Each number is 128 + 24 x the weight over its row's rms, rounded and kept within 0 to 255. Layers, rows and columns count from 0. Numbers have three digits each. The size before them is the row's rms in percent of the matrix's.

# up: layer 5 MLP up, 768x192, rms 0.116, rows 304-350, columns 128-191
# down: layer 5 MLP down (transposed), 768x192, rms 0.12, rows 304-349, columns 128-191
up304 108:114122153155098110136139138156177142145104139127141135136150136111122119113127162122121115150194164121149112112118171115166097126113146107143146152160141144116104136147134111145069152120127134
down304 115:129147108133126134134139150137163131154109172165139123120090097164188124114127165144103128116119148163115166111135131145131150134127175119155119163144103111147146127105095117171095107096106077
up305 102:103121084139133117102115172147145157107097118136067142119119160145146144119121150100158134078167175120115115179156145101132123097101131121121087162118087081168163143133129136111123136144096092
down305 109:107126156125125143143149115155186127136104061157119112101109166142118138066107140179135160120145149119133118136125140126171132157121102115105118165129141111113126104187131118112105099177137109
up306 097:081100115139149105125146079110148119118121124136134165126128141127137178133089123090152135093122129138116154121101119082153120153108154149125115105087156164090122077131111155112117156165133103
down306 092:116106101170086115187126070147129169148082142128119099128128179136151078139118151106104139107132162101177127175169124156097104128148127153164111114111142157132140116143127131129156131115152121
up307 100:143149143130150108090119140106140151166131128143105132134149149153093126113161121109088143093142095116113173134176093108085096141137138102105116162100102118125150128094150101162124137116095101
down307 088:150146141087181119115107181172141129088131113119116110159134141133150106106122121115126178117131137109113099130132145116122099097124153102123098133169134140132119129113133119146135102139086099
up308 106:090128088132144132147122157133141127114099135138116104102126148117091126103123114106061099101105124139123109137134142096158144124098081170110188109151127089148116137131125094120131097108127159
down308 104:163129123144118112149131159150165125166174163132146078133178108116110089108097120130142117089144175120126131136139116139147167097154096137148162146096123117105165157152132148129156124101140133
up309 100:111126133125154102100115087133126124071151122156121112121192138118117145131123124140147135092147106115107154137091150083132139104131116131118120122151158177167168129149134089130145136103092147
down309 101:094152142150130124101144130133126116081139135182092157105121126148124121126130127129145094118146137132139109143120108103121129149112130142143142129126084059133112135105131104125174098119119137
up310 105:059123138104108113116124079148136137171100138119123158131153116120135099087129188148138163131100115151165114091120126132113149105118140144152125146142159129139145121086129155128121121132141137
down310 112:099150140140116133109170128119136136126105117155173144125141124142123116101098111173139144110139069091118142153159142068116095133118118111089111182102152101130134142102105116122138112105105111
up311 103:080082134107079138137096132145197172122111111101129119155120156114118123129144128123109121120132117095150116178116149114076125118117124105115124106060122166129133119084114080118119152145136124
down311 102:165128135125113144129113149087107165138131088124116125103151116137144115130170071130136133137138173121093136109074138165112132119094181164136150129107173112166132113145128129111129134116146161
up312 102:114120131120112119148120161103172162149115147141126138143130124157080142163139123142124125135175105118111131156155093144150079105136180124144128127122132074110153139121133179108092136088149135
down312 108:150093149084114126135133142091168158133137093148143078152134124066089164128148155166151124161164144117170103105120125122192134127145155138119113146139155109141133141119156150148115106168142159
up313 093:094168113123120098124157112134106113141115116157128082089129133162140159135149166107115121117102154113120124105134144165172138140139127100113128176140123078109173163092143112081055142109127130
down313 097:136114188109150099149129127122184117168137168151122126135144100107116139163150183113143128115127080166141125166140166095088143134111128129105122082155141111113134154092122174110129096137150143
up314 097:145125096084116142116128129159153071138117153103140149121144113147155120125144154110125074137121085127099161174133122136153157119129144106087196139135129174135177113143139118142102106104155156
down314 099:163163190141133145134135163122119150084136112128109109157119139106118138158158084151174132111087132132082115128115104140131113117115091142158131130146124109086148055146160083127134112146151133
up315 106:120078115165087113151121082142107124182112181142152140138131120136162095108102129149132149075086128122134096128108121092191096133114136125141125104148167103150153090094154148147131125146135098
down315 100:118113149138106133117138130111136130167119141112119135140119135102138105124100098195140102137102106166153123120125135066143162143170128098156129181122135152133116150139149135096089126147087133
up316 096:139137160140147123095137154139132135144133164160179110141119098146117117156140144122136099136182115155108152123145125161152114124107093095136119138131076171149120122106098116132152110129111116
down316 094:139124090116136128106101121146147172123136156175134123131147147116117124168150142107099120160153122146158135139147141166149128194100101131096134104166113102088085145108078139150122129123157152
up317 098:116086171145073094176132125103118085145128126094160143148163131147087135112125148134132096121168119132133161111134133100208170155138096140151085098108120142152149147157185073101122112090127102
down317 098:112141131135169091153122139154083114082157145120132119147141092091152177166141124124135158113106138108174124135133171140102077121145175148115149123126155078124150120095135131106122155110139146
up318 102:151147146112138112132138106118102082126132116133076150085146117101133138121186156129115155099073117154126135123132155132114125074070088128149112165133099140120111130109153121116102105127109146
down318 105:119123133136085104165127156160134145120096141154163142153131138098151114138110144171112162141153109132132107129120166152116129105142154120117070120167103125122131117093151174210097124148110145
up319 095:124179112161117162132111095117179123097169135110118135127114125066126122145113148152117088125117121192124124107133083178136122105142122118108150176157147105148144145110088118110140114117114076
down319 090:119175157105124138138110127152142107119115153154102083106137135144150151087150142068098143134141106103126103131092169105101153154103134105132113141097148087122118132111124090108132111129138094
up320 102:152119069130091123173143161132118116117124142163130077096104175138107128123121133155126112105128140142086111135104113121111132159122099137131093161125121144120102128105125126152109124103156138
down320 097:154132075130106127116127078138141149098159112107134143143144135144132075128146149144108159155131204148143129088119124100115131072131151099151107137136135168154123128124159126152110162126113170
up321 099:187120100120161122102158135129136101115107126126111134153115152102104137112126141145111181105140110134114138131083124157114111144145150165127102116170124139145132124098127129128120082147130083
down321 105:189114139113152113103088120174144134112143129124109154131111110105107128112097143079159110124155136132102142125175115147098156096102173117148123089164129155106110181146099132106164146073091105
up322 106:127110118148156128124150099157140078124111161106115116128162136116125114177150101132105113162133151130164186146154082152141123112140113148139129102125118128110124123145155140117102102110128101
down322 105:118103155127108155131157107115107167088101109139124131080079155102154122133118135082109174123079136177114112138143117115133122125131116146121149124139183102141127121074207153114171128148150179
up323 101:128115124146154112125117136136123089105089152149112113100174166122153155151171122167162091116140133138113144129110105158134152089133149104123107104134146174155120128141155152121118117135081145
down323 104:122157085118134106123143122149118109106121124142101135151168147105096097128100152126104095082162091178139109173141138164120158181119108151147128106170179148116121188096133144115095113091140118
up324 096:095088141100129151131166135080148095149135114100126151137113153101145137114109130169119123092083120114098150151092119117151119184097156170155129082138153101125150133147155139095147110147163147
down324 099:152151108145101130160094156162097114137098121110165140152123117105071157126110166107111112136154155160100138157143082112143143121122132157071096140109125134138166135158090085140143180109207126
up325 102:087171089160149103114118136143106156135120098105084102140136128142131169092123145136123118165114140115088077069133136128104096142105136086131164076148169154168123112153126109113128144114105132
down325 110:144155130108107142132104141115122131157108157116164152113117170088121143124092133117107132094122166102145131076114138113131130125139153099112101127070131125130112146181108138143151142145092127
up326 094:133084116120191131114131152166091158172128100175132172127151128131116094113097120161146131107142129149147103106106086125137112131094126108124121102104130116156120137171142146170138138172132135
down326 100:135166139144125116135182121132133141136122124131196142137058189097158151124144128101100150112083102115134187127143129121122089130102093138177142117123100084071130105107149154125095109132111134
up327 102:135106118133138140152078076103148106128144106157098146126155128105102148112171110100130126141118152091134117118155118160119148138071112115129113189166143142105130107134124147097119142112123100
down327 088:093118133157117140091096137121118134140157133116118132127114108151144104130138117104132127125144101147075115131113100137128120102123148128120165137062126174114150129133134127198133128179128130
up328 100:129108134170141112102139104138106113107108170112143175080132092132107143157098130141095090168105110164130115103112164143116107118104125147138142163134138088129122120139113192167135100154144126
down328 100:135110156104095161088112150218117072135102162158141138140129108136138096145133171108144111115144116132139122133140182083132125130105135128080132111159144155114188143106132124154136144080123118
up329 094:117106116142180206111133101124085156064149137111107143144131130103167117123122106154129138143127109159117154141171141128110171095104108130136138155108147096142113130132118130128131144135090094
down329 097:115154139117128117135142132094128116120145162111172104106117108168142173129107122091142090086142121118110112085126116141130152160064123137120129111126082121138082124128149120121107084132139177
up330 109:060117137082120104154119122155145184111103140128137054153140157118129131119117148145116133102127132129110110119146152117156180142113136114123108122124077076127118108123131108112164172130116122
down330 109:106162160111148118157158086110091130137121139173140157140149088117105134088137147110136119103124128115094143188134073105071140132180144127132103124138129110147121135102151141097174118128130136
up331 095:070170127114089126106198112168095112165094103114161162127136133089137070123114119135152109149148121138130149136112140074125087113123114144120104129128092145123098159106170148184141105156149117
down331 098:170125133160121131139128103125125111161154117130132159125117101167126124125136070118132117131161142089136155149106131111152139134077094173091131114078121189129145111105111152109129126141138135
up332 098:135099106138105109166136140138134141151114128097121106128096139095109109125099128074109143136142118150122123137107135101161139107119086103106125149108154173140165120111086124153130132096122164
down332 096:137147157128124137086132114127139111119152157149123107141154119122126120093142169159156125108116119154128115126161148184129158117141171146150111144124132107112123154150122154110122114138175098
up333 101:103170142108099159106122118130130113133136061122181116127154151074078126149125119115176124136125116138141179166138140115138161104108148154133079120111136102124147113152116178146103152098139104
down333 099:139095131112152131122161119112110145167141156139151103150140116155136156142146160113123141129122103103092115140098123173144119100107137157104145158164126119144175158140129095145140183081107164
up334 095:163109148128147106126124148108156140118096112112119133100122101113145124113167115080148131152167145100138150115133090132129150058124154130107170148119140153132142118095146132076122128137128142
down334 099:134137132123147103152135114091133136138133140074135169119130100129158122141126123101169142135139095132133138154144100134121118101106181101142166106119129104112171154125101112172151193144127118
up335 101:124127162103094083130164143095096114120115112123178091111111132110113126146126122130130125137149179134166135131135131151106131152126139144119109077174086129152134069145147121136130098156153087
down335 103:134130154111093162132144143153121148141125119089129107087121147083134120142134138172121128102117096126100122149098110093138120110098136179172104126126145142146137166109097130100089091162119154
up336 095:113139156131117122142156140126112124086098171125122113114141104133159160162123128165084111155138089132097116153123132110121123071103090101102090104122139108170102137105141126135142136141118094
down336 099:126136122110118132158132138130117153131151141153132132131155161111126076116144129153153096116095171113118175145129162155120123140122127165116122126111091174161113136124124091132102187090166125
up337 101:099117089125117140152109129110124116172125161159170122123132104137125124162134158147094144095099141162126154153083116138131143146138138158125140104122144165136119132148132130127144102176152098
down337 099:112106115119131071151158083131139136112130110106133121122117107146137114173083110116155105154112128126143144180137161138126148093149134116158072146149105140115146115137161152083121132114102137
up338 097:076126157135116143125172102109121131093101115104088148161110111106143088115110161130122140117129172138099135143103107147149098102081147119100141114129139139099112175119131131091178076175130118
down338 110:126103103111142133142127135108101138144144104168110080107155105121128133140098122130174158129127143129120136119107142129149146103143137077139062164114145148133144094118131140100125124133139096
up339 101:112150141127129110172123145100104119121163116126155160142112088094154148112126129126152163163128094151110152126124092160168132120128145098115134109128152104140159140122131101141112108134114124
down339 104:125120130116129130139107109142143144133154127095094132122119104110134124134158120131149153139160138108134160109095120122158098126186102137112117108136131170150104147066076170153132124147077107
up340 098:099104154135129169117170158131150124109130107113104133106151105128100112151154125169102117151152133143119127114077106123146086158153153160128134176066139124140101114116119092131125081158117141
down340 097:128157119086131150112074116134129108150131160106195109165131149153136129109142141102128121086112140116150119133157125163108154131142127127145146128164075135114141122148127149140154198114156141
up341 091:156112106094123130132143142131129112109127102175133128127132127117116166163102114144114139132165117172094103164124122138138105152162116078133155123135141053152117134123075144089180153166129151
down341 096:147165107169146121096134127148142155103152151102145110143164135139105146124093169112140133142113110142113112098147133141114116082124106149087145144151115168100137115150167110133114115132092147
up342 096:095111111156156076144138154106112118185105098124087171112120142124126089124136141133181128106128123082159102135147113111174131108153142103149117102126120099142127169123112158150165154139106131
down342 101:131120123098132142148142124151172146119121128152122098147163099128108076150108135060097102121132136146126141092169146158131091076132117125116163100089115122162162139096129130123153139166161129
up343 099:197095091137149127120137128173153140153120121121112111137146156058135126103098121125086135112126120144164123111140112147109140101120154183146096094151135102134095125162135135146114152125132179
down343 100:132147158134103132143142151122069065113136144148088109136101104110142110122134121148132097115104141101124160141133142120139106138164139125132140111112118105183118118158105166079127124143128138
up344 110:132121126103134159125154103099102176138133133129137110155148145120156116100130159096168101109131086138142166143155111135142076116125136101147127174152146094132105053123137097153165131128132113
down344 098:144114180106091116148119186162108153119129107140139112151139128116164146105113159118096152111151131088119128127095145108128140130138140141086136152084115135133163106151115104116129126119141128
up345 087:100141144104096119124131117115107148174109109176133122150182140121142132161135134156164094134141145150128128124136096160136160125140128131137122114129116136166100132110133107096155073144150105
down345 087:140144127133124097111128140140148069145120104126139127143094082079165170124129117107079144092099146111131131130126121122142113165128090091141105096111131169154131140119185049150096129141150152
up346 109:109113121100117132145126103107113140101129116174116143129108115151168111158163149148144122098105116100132119084110131137134154179107107132145161121135123164162157138143132149106109079118112107
down346 109:144116130105159110117173087113163108134122149130149143121141132152134118148125098084141139174117171135164121105114182151101154148139094119130106114153095127117093143139083103112106133120095082
up347 093:139193109141126154116057126126105145111108141115138123116119124124160152152150154117099110140126161151132129063145126128110165137137110132131143114112110104126118127109113146127079104139101154
down347 092:146116151133084125097144124091135093159143127151117148123152157142129108126074129121124107081126102129165128128135116134099120094085116121070138075065118133175161159127139108099160108105121081
up348 102:096177118083160126175111129121108103125130152126146112139125127156095142174130132134130151165134152145126139137108162158144121123104140169181151139152128147070126121109105117069134112149137117
down348 102:147162117114138122117140149158111122133139119120154135117104109145084145103146138187155127138114111116116089114163114130110126096137141083121138138104162142097055091150128110134114121153097120
up349 108:077125175092103133154116123148150140142066150109132122076117129114121110141131128077093141114139172147142108129105157127120150132087128123089157165105134109066099089074152092104131142139116143
down349 104:153110123094088122132100109163103169126137087174138122143136160181084131105165094118117116133115142095167150115142102119138140109148113130110156115124120113115105145108116126122144112077102128
up350 094:078076132114093162132112110142155131122094122107135118131113108103117145076121131113128108085149128087130111145093169113141168153148123112114145168138146132140133145134146091102120105160106095